config = dict(
    d_mlp=1024,
    norm='rmsnorm',
    rope_base=52800.0,
    qk_norm=False,
    tie_embeddings=False,
    init_std_qkv=0.024,
    lr=0.00123,
    lr_head=0.005,
    schedule='wsd',
    final_lr_fraction=0.1,
)
Each number is 200 + 20 x the weight over the matrix's rms, rounded and kept within 0 to 999. Layers, rows and columns count from 0.

# layer 4 MLP down, 384x1024, rms 0.0427, rows 109-163, columns 384-511
189,252,216,165,203,190,236,192,217,182,154,180,229,187,216,190,203,217,175,220,195,172,196,167,181,185,201,209,224,194,211,217,220,166,189,194,175,174,177,208,226,201,166,182,203,193,200,222,188,163,197,187,196,191,196,232,176,166,198,180,218,213,178,195,208,197,172,183,193,226,237,197,197,203,150,189,215,190,214,217,181,202,228,202,178,224,191,186,209,211,201,194,209,214,195,154,200,188,200,196,219,171,213,188,207,193,238,244,220,219,187,209,196,190,230,180,205,225,182,190,198,169,197,177,192,225,208,208
202,150,190,221,204,184,166,192,188,183,225,194,189,169,194,174,211,206,216,223,180,197,212,190,264,187,199,203,202,213,214,203,201,211,237,192,186,150,208,194,211,215,200,227,211,203,216,193,210,175,210,215,174,167,250,210,163,204,201,189,188,229,195,195,205,235,199,186,225,209,211,214,170,205,203,217,209,201,235,207,245,190,230,156,236,188,214,180,202,196,215,200,190,196,211,182,238,200,213,194,220,204,224,192,223,178,176,156,170,192,224,204,218,184,179,187,201,229,256,192,194,179,233,185,198,211,185,183
203,193,204,200,203,236,205,230,215,193,226,187,204,212,184,215,204,245,196,219,208,204,203,189,214,210,198,214,164,206,208,213,226,207,195,195,213,208,199,222,182,172,227,208,222,192,196,186,223,238,167,222,180,212,218,220,236,228,200,193,181,191,184,211,214,191,168,174,189,201,221,192,216,210,208,196,203,152,210,220,209,198,176,186,223,221,199,238,208,178,221,168,208,226,182,186,220,225,221,218,166,174,200,196,208,229,170,177,183,217,220,206,202,169,234,191,199,192,186,201,187,212,198,194,185,179,159,203
186,201,203,223,170,195,185,212,180,214,180,200,204,259,155,227,163,201,168,189,208,187,198,207,208,183,196,195,214,200,203,182,186,204,189,183,191,177,230,207,185,199,190,188,184,215,170,180,163,182,149,218,206,205,176,211,217,197,216,191,203,191,157,189,182,194,192,219,219,200,201,208,197,228,194,176,201,215,200,195,228,218,168,177,217,235,184,186,212,229,198,211,182,214,198,180,182,209,198,169,211,188,206,204,198,206,235,182,203,191,215,203,237,185,200,211,218,196,190,172,201,209,201,201,181,208,214,195
202,200,206,216,175,221,224,179,193,205,168,207,199,206,217,218,173,207,208,194,200,218,186,192,188,191,209,224,210,143,175,189,227,203,221,200,219,188,178,197,192,206,175,186,173,184,190,206,193,238,170,207,199,212,223,222,212,220,191,198,224,221,183,221,190,209,183,172,181,184,201,205,184,145,207,191,181,200,198,220,215,167,226,193,186,201,218,228,200,200,175,190,196,191,219,225,189,228,219,204,208,219,160,184,187,219,170,183,220,201,196,159,190,199,197,183,193,213,240,178,228,187,193,194,189,166,208,199
167,225,221,216,155,202,247,174,225,186,208,205,190,226,202,221,204,197,180,216,207,193,201,181,218,198,204,151,216,211,186,226,207,201,178,214,204,231,221,185,205,180,173,227,184,194,219,179,234,159,188,225,239,234,190,202,217,196,183,208,167,206,168,178,201,185,225,226,188,180,201,196,205,206,174,178,200,183,206,229,185,189,213,203,203,192,169,158,214,210,217,205,149,230,197,198,210,186,191,166,218,183,191,166,213,193,173,191,176,188,196,188,233,202,239,202,245,213,197,203,214,209,249,190,222,205,215,174
199,200,213,187,206,192,215,230,186,206,184,217,223,199,191,217,168,194,221,216,223,192,240,207,204,224,157,181,188,207,200,193,182,188,207,207,211,180,175,201,182,182,175,206,182,221,186,200,242,215,229,178,175,220,199,199,213,214,185,247,202,181,234,177,210,215,194,167,197,183,217,201,201,171,200,180,209,195,204,184,210,212,212,178,186,197,210,205,194,192,228,221,212,232,214,203,190,186,210,200,217,201,239,169,218,187,211,219,172,196,203,202,218,197,166,179,198,213,202,185,152,174,202,179,233,186,184,211
202,194,213,142,171,209,162,197,211,226,174,217,224,204,228,215,165,197,242,147,163,194,170,234,187,193,180,199,200,230,169,168,190,153,175,212,227,222,224,225,208,223,217,209,194,165,228,217,202,219,225,195,203,212,209,185,254,211,218,225,173,190,145,233,189,164,190,191,189,218,150,190,221,210,188,174,189,210,190,177,194,224,209,223,201,191,225,227,223,177,178,203,210,194,172,237,212,207,192,199,203,223,180,204,191,217,226,245,183,215,209,235,235,196,209,205,146,159,214,194,227,198,204,221,215,148,200,208
207,209,188,194,221,208,217,210,198,192,154,200,196,216,199,198,220,205,235,192,165,241,202,196,199,207,211,207,193,194,220,206,168,192,206,203,187,210,232,190,207,201,173,209,191,183,175,190,227,210,181,204,186,198,196,234,260,185,209,184,215,194,184,170,200,210,243,202,205,221,212,209,200,160,206,225,192,234,192,186,183,172,178,166,176,188,183,218,197,210,185,198,181,187,191,202,201,188,203,170,189,199,229,209,196,187,199,207,203,196,179,216,214,152,172,182,193,209,221,184,185,184,205,192,221,186,219,215
192,233,200,173,209,154,205,200,167,176,196,222,211,153,188,211,207,237,172,208,201,220,206,207,190,179,201,169,171,203,194,205,186,186,200,238,240,200,189,177,183,174,194,208,189,202,224,182,191,179,190,184,198,203,200,217,185,188,215,208,207,202,209,200,211,215,200,200,203,226,170,204,207,219,202,199,214,210,227,201,228,182,207,221,191,218,217,249,202,204,208,215,177,236,203,187,173,201,200,217,187,190,201,190,211,185,184,190,169,261,177,194,217,219,207,196,205,227,191,220,187,209,203,216,244,204,221,204
214,172,218,222,154,196,191,175,191,240,192,214,194,206,174,180,188,174,235,225,205,187,191,175,215,209,208,187,220,203,202,200,231,202,198,180,199,218,191,206,200,173,200,230,191,195,205,199,204,227,217,192,203,175,248,209,200,210,185,196,163,214,192,233,227,206,204,191,190,201,189,236,234,221,229,204,211,197,202,209,229,214,188,196,197,214,189,205,181,209,182,171,176,207,180,197,170,191,172,202,210,172,192,181,221,168,216,221,225,176,220,201,197,208,196,206,179,183,226,232,178,226,195,219,181,179,184,232
234,210,229,202,192,216,210,171,211,207,206,204,185,201,195,196,206,238,198,188,223,191,186,213,184,162,189,184,186,177,213,174,216,178,226,204,198,165,196,216,192,184,206,204,195,166,210,215,197,211,213,170,186,204,202,183,227,191,207,235,207,237,193,176,209,210,201,211,232,209,199,201,209,203,191,176,213,162,191,212,203,210,211,196,215,176,208,186,213,227,199,199,228,204,205,239,188,221,185,201,212,209,197,210,181,224,197,208,185,208,224,212,214,177,189,197,209,235,195,186,165,206,199,215,192,177,192,194
214,196,169,224,195,210,175,185,182,223,171,177,187,205,232,200,201,205,181,187,203,199,229,191,196,221,159,187,193,186,167,202,238,191,181,188,204,205,177,187,189,206,224,200,208,201,186,217,199,186,220,212,174,207,196,231,189,206,190,178,203,198,203,184,173,174,195,184,208,189,207,205,200,184,207,185,228,219,196,149,206,206,174,205,165,192,194,204,186,231,179,211,195,215,231,189,213,208,175,205,207,198,195,211,213,179,225,160,194,206,186,251,185,165,192,224,190,213,191,180,221,196,205,195,208,190,169,213
198,188,232,202,188,176,193,176,204,180,219,226,181,182,181,185,223,198,209,197,204,222,198,178,170,200,199,210,198,178,170,195,178,198,174,193,211,216,195,197,211,160,229,197,190,220,186,169,190,200,171,228,189,198,228,195,196,183,173,210,213,175,198,226,181,198,169,165,205,214,200,202,156,197,168,154,189,166,194,186,212,182,196,207,185,202,225,189,199,228,222,180,210,264,217,218,214,193,208,182,216,229,212,171,199,200,182,179,230,248,205,211,166,169,222,196,214,186,184,192,171,163,168,204,193,185,195,241
228,190,179,185,210,213,206,161,191,188,174,199,191,176,196,192,201,233,199,176,179,211,220,198,190,200,192,204,174,208,188,207,213,211,186,229,218,189,195,165,215,202,218,196,232,215,193,188,218,192,226,198,209,237,180,190,230,234,189,197,173,155,191,199,209,170,183,204,200,207,201,188,185,158,208,173,222,191,221,230,158,227,217,188,173,221,184,212,224,214,205,190,155,221,187,196,190,191,193,211,213,195,197,191,162,197,215,197,196,199,233,175,194,220,158,134,219,209,213,192,215,166,193,229,185,173,222,228
178,192,206,233,180,186,238,216,214,203,189,218,182,179,226,202,202,230,203,189,209,195,211,188,176,217,205,233,218,159,206,186,190,238,223,180,245,187,236,159,166,206,198,182,176,225,185,186,185,153,202,206,189,182,206,206,168,193,206,197,223,192,214,204,183,175,161,213,196,229,175,167,202,203,198,210,174,202,206,219,242,201,207,205,225,221,199,184,190,185,210,191,232,194,190,170,204,212,216,208,189,190,208,213,202,219,181,206,210,191,179,184,175,185,191,205,198,186,237,221,179,223,207,204,192,209,218,185
221,216,218,186,178,212,191,203,220,207,192,172,168,196,206,229,181,186,190,183,203,192,183,213,197,188,192,170,203,188,219,194,213,202,177,218,189,218,177,195,218,213,204,187,212,188,177,190,185,189,181,213,168,197,188,204,184,225,217,203,202,212,185,194,193,235,177,208,228,226,237,195,157,207,194,253,182,217,206,185,230,213,203,177,209,185,222,204,199,206,222,183,207,162,179,194,217,226,167,181,224,187,204,158,202,190,221,154,195,184,140,197,244,195,225,230,180,222,153,194,179,193,231,180,193,196,209,218
193,193,182,183,182,186,224,216,178,183,219,218,235,177,202,190,210,204,209,192,203,209,201,188,191,215,192,209,217,233,213,211,245,176,188,212,189,172,199,187,185,204,234,197,213,207,219,188,200,184,233,184,216,211,230,186,196,195,213,198,227,195,246,165,215,170,199,186,202,226,175,222,184,208,194,250,224,210,216,200,225,208,188,202,222,219,226,207,207,162,187,202,173,211,204,193,191,208,218,186,160,175,196,157,223,199,180,180,194,190,177,233,182,187,195,238,211,183,187,194,211,198,157,170,220,209,203,197
174,237,223,176,189,187,173,195,217,209,171,198,182,148,192,230,184,200,198,228,202,213,186,229,222,205,204,192,222,195,194,201,226,180,201,203,182,200,148,182,177,181,228,186,194,236,206,196,167,155,218,192,198,184,218,192,242,201,187,163,213,215,199,209,209,234,166,185,199,204,201,188,211,224,190,218,185,189,237,189,246,238,227,172,178,189,217,215,214,193,200,203,193,181,182,207,207,167,189,214,228,204,237,187,183,179,195,154,202,184,163,204,201,230,206,174,189,205,191,184,147,222,185,206,226,223,142,164
178,204,162,211,194,226,189,178,237,228,197,218,197,166,221,213,218,215,171,190,226,206,199,178,190,229,201,196,175,200,210,180,215,201,215,221,215,211,169,194,184,181,195,206,202,215,197,213,195,185,224,193,201,178,176,203,193,202,183,204,165,190,219,198,206,187,192,187,181,189,196,224,193,195,214,183,226,208,228,187,184,176,212,195,186,215,199,219,192,171,198,199,201,198,161,185,198,172,179,174,197,216,232,196,179,183,230,204,203,195,185,186,199,180,174,181,199,233,214,215,201,228,196,177,167,206,198,166
175,207,178,191,205,213,206,183,184,162,227,204,220,188,216,218,202,206,190,205,192,229,205,234,204,163,230,192,191,207,197,198,195,232,204,213,201,218,178,178,188,223,191,168,201,200,223,213,222,190,212,175,203,164,197,217,174,181,181,197,175,228,181,256,176,219,184,227,222,202,220,230,183,200,203,180,198,184,196,250,187,198,220,246,198,218,214,211,211,199,143,175,186,229,232,181,199,200,183,198,201,222,164,209,233,174,197,166,182,225,217,179,215,224,226,194,208,216,193,177,232,170,219,188,202,208,211,178
212,219,195,185,217,226,219,229,174,182,189,225,222,169,165,238,202,225,194,189,193,204,213,175,221,198,203,226,195,229,223,202,228,176,199,179,217,199,176,206,185,223,208,179,196,202,185,199,193,207,212,225,219,234,230,217,200,194,213,207,216,201,197,207,234,182,243,191,181,152,195,160,230,180,183,280,196,159,162,208,217,208,182,226,209,176,174,189,176,156,194,189,197,239,183,208,211,196,190,224,224,201,195,246,237,178,148,224,174,210,224,178,219,220,188,172,206,227,152,203,201,179,193,187,187,243,209,213
178,226,230,180,193,176,168,177,185,210,214,187,192,212,223,197,202,226,202,182,169,213,205,193,201,208,208,181,212,186,184,198,210,222,190,207,186,220,222,213,164,164,184,168,211,196,205,193,209,226,223,202,228,220,204,211,223,207,231,209,218,222,216,188,214,267,206,159,213,174,224,197,194,218,226,207,193,212,198,166,201,205,193,224,186,190,204,203,204,199,156,224,208,206,176,233,188,193,177,222,211,210,183,207,210,164,201,208,194,205,186,207,197,183,207,183,218,194,202,178,227,221,199,193,210,208,175,206
226,211,184,179,204,223,218,172,205,237,203,199,205,207,184,165,202,153,215,196,227,231,213,171,220,188,212,211,201,166,190,227,187,248,169,177,205,208,204,170,205,189,210,212,181,217,182,185,188,192,217,186,189,203,218,201,191,177,195,202,177,157,227,236,217,185,195,212,182,225,213,213,180,196,166,211,196,170,225,176,217,198,204,207,179,211,207,173,203,188,194,180,171,226,234,190,205,174,225,216,203,220,195,213,215,204,170,189,181,214,189,206,208,181,203,198,217,174,216,206,221,197,207,233,176,213,211,177
180,185,195,214,186,245,189,184,223,189,227,209,237,189,227,215,201,189,193,197,204,175,221,210,230,188,164,181,187,200,193,200,173,162,185,196,214,204,194,179,185,208,188,180,218,179,209,194,206,197,243,161,195,184,189,217,224,196,219,184,173,231,176,180,203,201,185,183,208,174,206,253,189,188,202,211,206,175,186,212,192,178,204,204,183,206,179,184,198,243,182,222,179,202,177,218,235,215,178,211,200,184,218,198,209,209,212,185,191,187,201,187,169,194,191,186,200,171,233,206,191,184,229,215,205,178,190,202
212,221,237,203,197,192,196,195,209,194,218,157,213,219,211,167,178,225,195,190,196,209,191,199,206,199,211,232,191,186,187,198,185,196,233,212,199,181,181,201,161,157,180,195,204,210,201,225,195,219,185,172,176,197,212,220,181,180,208,188,237,194,201,226,206,234,202,178,185,198,233,200,195,232,185,222,218,219,233,221,215,181,229,255,205,193,181,190,180,177,184,238,184,222,149,224,195,180,196,216,192,217,200,200,204,210,174,210,192,189,202,203,196,176,179,193,207,232,221,226,206,189,224,200,199,181,175,197
224,176,216,232,212,158,227,217,167,230,168,179,191,190,246,189,163,196,227,198,245,209,197,236,225,223,181,191,191,171,222,228,188,209,207,220,162,182,188,203,197,175,216,213,203,186,198,165,183,252,189,188,189,229,166,196,214,204,161,206,207,185,188,205,180,183,223,179,237,220,166,244,220,209,216,213,195,183,191,197,206,161,202,215,185,204,181,212,211,239,176,216,190,251,184,182,215,194,205,188,215,237,197,141,186,210,197,206,182,198,230,191,191,224,186,213,235,174,217,203,176,231,209,187,204,161,186,207
217,194,213,180,188,197,181,225,224,202,222,175,233,166,188,186,224,204,197,224,185,236,178,210,171,183,227,180,197,237,229,213,173,213,217,195,213,205,188,206,201,149,200,189,192,219,176,206,173,194,229,191,217,203,166,208,155,202,222,213,186,229,186,192,217,202,190,167,217,253,199,199,172,213,190,212,197,198,236,229,237,173,217,219,232,227,196,229,198,233,206,208,221,204,207,183,219,239,194,198,205,191,169,243,201,189,170,188,206,186,195,191,205,185,206,226,204,212,161,211,216,229,179,184,201,197,207,216
173,195,201,199,255,173,171,233,164,204,218,184,202,200,178,193,190,216,214,242,216,243,176,163,167,184,188,212,192,187,200,212,230,220,245,178,207,200,206,175,217,245,215,215,202,255,166,176,161,163,169,241,191,202,158,169,206,181,212,187,203,222,190,206,218,211,166,224,199,213,191,209,192,236,181,242,172,181,196,254,186,205,240,145,251,227,242,191,149,175,187,277,225,204,207,213,204,176,189,187,187,222,220,190,209,230,190,228,215,172,193,136,180,185,210,205,242,196,203,174,211,224,156,220,178,204,179,180
222,201,169,235,189,204,220,198,193,200,248,216,227,225,210,194,197,194,216,205,199,190,202,197,218,156,164,212,229,202,165,202,191,153,204,208,209,207,203,174,186,204,174,187,168,197,245,206,232,204,192,191,219,209,186,190,171,201,207,202,201,205,196,211,240,214,214,178,162,196,225,211,178,226,211,161,196,211,206,204,178,209,234,217,198,188,182,165,190,172,212,212,209,237,191,191,233,189,204,200,192,206,178,203,195,179,238,194,186,208,174,206,199,201,194,190,219,210,212,213,196,154,167,191,198,192,174,230
215,214,221,193,197,233,191,222,151,205,211,205,198,217,182,219,215,223,207,214,217,193,206,229,187,234,219,172,177,181,242,207,208,188,186,202,174,195,208,216,180,203,209,187,268,208,212,215,201,207,145,211,174,201,209,205,202,224,179,181,218,193,198,182,211,192,181,206,175,237,198,224,193,171,214,185,197,197,174,193,219,188,211,193,186,167,189,186,197,209,203,195,161,173,222,219,204,175,204,201,200,213,207,165,221,245,207,215,206,196,208,208,188,242,184,186,202,213,179,231,195,165,199,210,176,204,189,220
197,193,189,237,210,222,211,189,207,179,213,206,231,167,210,205,211,215,210,221,202,184,221,202,206,192,194,184,233,199,218,210,223,213,200,198,190,174,169,212,202,164,178,200,216,212,170,190,225,204,224,240,205,192,180,203,212,172,173,218,260,213,219,209,196,180,226,169,241,159,240,210,221,153,187,215,216,200,197,223,203,240,173,176,206,212,179,208,193,224,186,162,181,181,191,189,172,190,247,196,213,217,215,217,203,208,178,210,204,206,221,162,179,203,191,193,208,195,200,172,231,209,210,191,194,212,171,190
173,234,191,223,224,187,203,220,208,196,185,216,180,221,226,217,197,198,205,198,252,211,235,204,159,163,195,209,203,187,196,213,198,241,213,196,204,166,233,204,214,199,192,219,214,235,194,197,227,220,238,211,212,199,230,198,237,172,204,252,201,203,213,198,216,163,201,164,179,220,243,226,199,177,169,187,192,232,195,206,195,181,176,213,230,241,173,218,175,228,204,228,160,180,199,229,195,173,183,215,178,211,190,178,186,196,196,178,191,226,203,184,190,186,220,176,212,235,226,194,166,184,204,203,186,204,182,184
225,200,200,199,197,213,204,194,212,197,228,198,174,229,209,197,192,191,217,201,202,217,202,202,234,217,205,196,157,219,223,179,225,204,204,201,242,213,232,206,217,230,185,196,205,218,202,180,212,199,170,210,195,177,212,207,199,215,197,194,187,186,168,200,209,172,197,191,185,198,199,196,170,187,198,191,217,196,235,192,178,245,204,194,216,205,216,170,173,211,205,219,215,205,197,209,231,184,223,220,217,203,193,214,178,231,215,176,199,213,176,200,239,218,184,229,165,211,193,218,190,210,226,221,172,191,205,168
205,203,186,208,194,195,218,225,197,198,208,222,216,222,210,207,211,216,210,187,194,166,191,201,196,199,206,172,205,194,209,222,222,203,197,213,211,203,164,213,186,202,191,202,173,228,196,213,220,231,185,209,205,215,195,210,161,173,179,176,175,217,185,187,238,198,219,206,185,194,233,185,249,173,212,200,209,190,213,198,215,171,201,198,224,172,246,207,176,203,174,191,207,201,197,191,174,220,200,168,205,207,205,177,215,218,197,157,160,209,207,162,207,213,172,202,207,185,193,209,208,218,215,220,201,198,211,210
246,222,210,206,235,166,189,192,206,179,179,227,224,226,218,161,184,192,240,203,194,181,213,186,232,187,185,190,182,208,171,198,207,191,157,181,169,205,223,179,227,160,212,189,183,219,204,220,199,203,197,237,218,205,180,211,158,227,168,201,213,220,173,203,182,187,204,180,213,170,189,191,198,214,207,185,192,211,219,228,231,221,179,202,203,214,211,222,174,196,200,209,196,217,175,194,163,190,190,233,193,219,211,208,245,195,196,217,196,215,230,188,179,232,204,156,210,228,155,158,202,194,234,185,189,212,184,212
200,212,190,210,206,220,210,210,167,205,244,218,188,182,231,219,210,216,213,202,195,173,197,192,148,171,197,214,186,186,227,195,190,180,205,170,184,206,209,183,212,180,207,162,203,188,217,173,210,193,219,213,200,187,202,209,180,203,240,175,228,181,201,206,225,199,197,222,185,210,184,189,199,191,231,193,224,211,221,168,199,206,235,225,216,197,218,234,218,208,207,205,196,202,202,194,178,183,199,206,197,186,205,193,191,200,186,195,171,182,194,174,197,226,207,202,193,190,206,180,227,178,203,203,200,189,160,208
185,222,185,214,184,208,218,186,168,193,220,198,196,170,210,166,208,231,183,184,191,211,232,186,195,206,211,234,183,163,223,194,185,193,218,227,187,211,217,163,175,196,207,201,190,210,199,221,197,198,227,195,226,209,158,185,212,200,209,205,176,162,196,229,193,220,209,190,219,187,172,231,176,187,192,226,209,232,167,198,208,201,183,254,216,224,202,194,211,196,213,201,186,206,203,178,177,204,214,194,201,194,192,169,194,216,192,204,185,202,199,211,192,205,201,193,206,188,174,211,196,192,199,210,185,190,205,183
163,186,216,155,212,208,208,191,210,190,208,189,195,184,229,174,224,182,203,204,197,161,191,207,205,241,202,228,190,212,204,134,179,217,231,209,176,219,208,215,210,202,184,220,213,144,222,198,240,200,183,177,190,234,217,170,235,213,214,221,187,181,160,206,185,183,211,168,182,210,179,170,195,216,180,205,215,248,193,194,198,222,203,227,224,174,199,168,193,184,175,155,227,219,209,239,198,177,175,246,200,188,142,222,207,196,200,197,216,208,239,185,264,169,187,218,167,201,235,167,203,156,182,169,211,184,208,146
188,209,227,177,215,230,186,180,190,190,201,237,175,201,212,200,186,221,181,184,214,210,220,171,183,228,208,187,211,247,208,196,198,232,208,195,225,185,152,215,163,195,234,197,221,177,220,163,184,179,167,177,194,208,217,169,195,193,247,175,240,192,152,176,229,192,220,239,217,156,207,186,223,218,208,189,188,189,184,227,168,218,168,209,203,212,204,214,209,186,182,169,180,184,166,207,207,213,203,209,184,176,165,212,206,186,205,226,262,210,225,190,209,187,234,233,172,196,226,212,192,191,195,190,223,212,217,208
219,188,199,204,167,185,199,186,232,200,187,191,230,178,204,161,188,177,199,201,202,188,231,223,209,189,207,242,213,214,224,210,215,193,174,212,195,211,178,195,180,206,216,198,217,194,227,213,181,209,210,201,190,200,193,181,214,191,194,183,178,193,211,188,205,190,183,200,206,202,202,213,212,171,204,251,175,203,249,230,220,212,186,202,188,246,204,204,190,179,173,188,181,177,219,205,212,186,197,216,223,219,181,202,226,198,181,171,215,211,210,202,224,204,214,227,202,206,223,181,197,203,200,207,173,164,192,196
214,204,215,215,159,177,209,219,217,141,212,185,188,225,243,187,186,225,188,201,204,185,177,235,205,193,198,219,251,214,220,167,226,202,175,224,170,230,146,234,163,241,218,235,210,192,205,198,223,189,210,232,219,196,152,212,201,186,205,190,181,170,215,241,174,233,189,177,177,196,184,172,218,194,235,138,208,213,214,192,192,207,199,221,223,172,193,230,198,188,227,182,253,193,210,173,202,236,195,197,205,215,152,206,178,220,204,214,191,206,227,197,173,177,232,236,166,190,182,218,211,231,193,177,191,204,183,217
218,226,211,201,215,232,221,201,227,179,179,182,217,214,200,201,203,197,181,225,206,207,232,192,173,199,185,236,178,224,182,209,165,237,210,193,225,187,169,187,199,184,172,184,167,192,185,216,202,186,185,214,176,168,164,188,189,186,201,188,183,202,209,195,214,135,199,202,183,187,171,193,164,173,198,204,178,194,190,225,177,166,222,211,171,177,199,202,189,170,191,204,222,222,208,199,200,203,177,190,177,173,195,213,199,214,195,189,190,220,182,239,225,205,197,240,196,186,180,203,226,219,205,218,198,186,198,196
194,193,199,232,204,219,171,216,193,200,233,179,176,196,201,175,204,197,175,183,221,196,179,201,192,203,206,222,188,187,210,233,188,212,181,225,183,205,208,183,186,194,219,198,211,188,214,229,173,204,202,182,212,195,216,191,232,243,200,216,210,188,195,207,223,197,235,170,203,210,205,180,172,196,206,153,187,181,183,207,210,177,149,215,181,189,209,206,204,188,230,186,263,187,186,207,180,188,185,181,205,186,184,247,198,200,189,211,162,203,202,216,223,208,192,153,192,206,171,206,172,199,200,209,200,176,212,190
157,183,188,191,235,193,197,178,208,195,247,205,205,214,220,196,190,220,218,187,170,194,192,213,162,203,201,163,198,209,210,203,254,189,169,209,219,158,223,197,210,180,236,205,194,189,206,193,187,176,227,184,204,166,211,196,167,185,191,181,180,178,183,203,211,194,231,220,192,197,209,219,243,180,191,190,210,199,214,201,227,209,163,201,204,185,207,181,164,202,159,217,219,191,168,197,189,157,176,201,206,192,224,207,171,227,208,191,188,196,212,207,188,168,206,190,182,183,255,165,202,187,215,229,187,185,209,226
201,184,210,174,208,199,222,213,199,199,189,189,207,214,244,209,183,187,187,207,216,204,193,244,162,209,167,208,202,188,188,184,241,242,189,191,204,187,197,227,204,185,206,190,188,193,165,178,199,167,188,227,176,197,195,168,193,193,201,220,209,192,205,170,185,199,205,196,206,187,219,221,210,173,243,183,199,206,220,202,194,222,176,225,218,218,213,178,221,197,182,216,172,204,189,209,204,214,209,187,200,242,220,189,193,196,217,226,197,192,168,211,204,213,196,185,192,188,218,223,212,215,197,240,171,185,208,211
198,214,211,161,206,196,242,216,182,191,208,204,177,197,178,196,230,188,209,195,161,195,192,221,200,183,204,184,192,192,195,172,177,214,216,196,202,239,197,205,216,223,203,189,227,207,190,202,211,216,207,220,211,178,197,207,244,230,196,210,186,183,173,190,185,194,172,170,221,178,156,199,196,191,233,210,225,223,188,219,172,241,189,240,183,196,231,232,207,173,182,205,195,209,192,208,199,186,186,206,212,209,214,182,214,184,188,217,212,173,161,174,201,197,147,208,234,180,179,201,195,220,180,177,183,205,189,169
157,191,182,216,179,203,228,215,232,192,180,225,200,208,198,184,215,233,235,221,226,222,208,159,233,203,160,168,199,241,163,163,270,192,219,178,209,163,175,183,198,209,214,231,225,240,154,206,175,214,234,228,177,212,208,175,226,204,197,193,194,270,221,216,230,202,193,182,184,227,208,230,165,246,183,226,181,196,205,217,208,170,195,208,190,177,189,169,179,169,219,205,196,226,210,189,192,208,218,171,205,179,207,198,175,185,168,221,210,195,186,190,227,146,229,200,186,214,225,246,172,199,199,227,155,195,186,198
191,217,215,207,218,203,198,193,238,188,199,224,212,199,198,234,226,192,199,211,233,218,225,196,175,198,221,189,183,195,206,171,192,237,181,195,208,191,199,202,183,172,195,185,208,210,206,185,210,185,204,237,203,215,208,152,187,202,179,208,197,185,208,199,193,180,192,183,195,182,190,224,227,215,198,223,205,170,142,214,198,254,220,213,191,191,195,213,191,189,147,216,219,210,180,207,169,203,205,236,199,206,192,175,191,199,242,195,223,225,211,174,201,217,171,174,202,201,216,193,191,198,212,237,192,195,198,158
186,217,213,199,183,201,232,234,181,197,194,196,207,195,169,216,190,207,191,195,206,216,185,227,225,189,209,227,203,182,227,208,168,141,196,224,198,204,160,170,192,197,214,193,208,190,191,179,198,224,161,177,196,203,222,220,210,201,205,211,221,196,175,192,207,202,231,202,178,242,195,193,260,197,205,215,212,216,176,227,227,177,179,208,239,225,220,213,217,189,210,175,162,186,184,223,190,179,222,201,198,204,236,212,193,207,213,193,221,192,186,224,205,181,194,170,206,185,186,214,194,212,224,212,192,209,230,192
174,192,184,172,220,194,222,221,231,216,173,200,212,188,178,158,251,183,198,183,215,187,196,212,212,160,216,202,187,246,195,191,194,204,215,200,217,190,238,211,204,222,152,188,200,199,199,201,196,195,243,204,229,200,177,241,203,198,179,213,185,218,223,187,189,204,194,174,184,202,196,172,212,163,194,234,223,182,198,222,184,194,187,178,171,209,202,212,203,192,207,228,169,223,208,197,189,168,262,208,226,195,172,200,218,218,195,204,225,204,184,171,186,201,206,181,201,259,201,199,216,194,219,201,204,181,201,150
202,195,201,193,216,219,225,174,184,217,182,182,199,171,237,216,162,169,209,199,197,182,173,193,186,190,205,229,177,192,228,213,237,235,202,220,176,198,200,186,197,184,198,177,187,184,194,220,196,199,214,201,218,188,193,180,187,219,186,192,190,203,205,180,197,206,178,214,221,235,222,189,220,186,194,177,209,231,219,222,205,210,178,228,231,182,218,212,173,191,187,200,196,195,162,220,194,228,192,210,216,234,197,225,197,188,190,191,202,205,180,192,182,168,206,178,195,207,244,194,166,197,173,197,189,196,266,186
174,179,190,183,177,203,208,227,174,187,218,183,211,199,190,187,183,196,200,192,201,185,210,202,193,177,195,223,203,222,232,206,205,223,220,209,158,168,204,210,185,202,208,191,176,212,195,181,172,210,226,169,202,223,210,198,253,215,178,204,205,197,230,223,181,137,223,178,213,178,211,203,218,207,171,232,181,178,213,214,215,186,183,192,221,180,172,211,209,212,205,185,197,168,192,216,192,207,230,206,215,179,181,214,204,167,201,196,175,175,180,154,187,212,203,185,225,215,211,207,213,217,197,184,175,233,203,214
144,198,210,176,196,175,212,193,215,162,171,215,170,188,213,195,212,200,169,184,236,199,187,188,149,221,216,216,198,178,210,196,164,200,202,179,179,152,183,224,229,185,201,214,208,189,178,193,198,195,194,193,209,223,196,206,193,201,218,175,181,168,175,214,215,209,209,221,181,203,196,205,183,182,171,172,194,197,194,178,216,185,218,235,147,192,202,231,218,226,206,208,229,222,163,194,199,232,178,219,215,199,208,225,194,220,231,234,263,184,198,201,203,195,177,201,183,191,235,194,225,178,206,208,177,204,218,246
206,203,163,203,198,196,189,209,241,210,210,199,182,162,204,207,213,190,198,202,197,217,194,197,204,221,237,187,190,195,161,199,171,221,191,211,181,229,225,195,218,240,226,181,170,203,161,209,189,189,173,229,189,226,185,194,235,193,175,191,194,181,215,203,177,230,215,209,215,204,229,212,202,189,175,233,188,216,220,196,207,197,231,191,230,230,184,227,173,225,184,233,200,198,222,174,171,210,184,192,199,263,201,195,182,183,179,169,192,196,197,192,217,203,218,193,207,214,179,164,198,190,221,202,197,214,203,183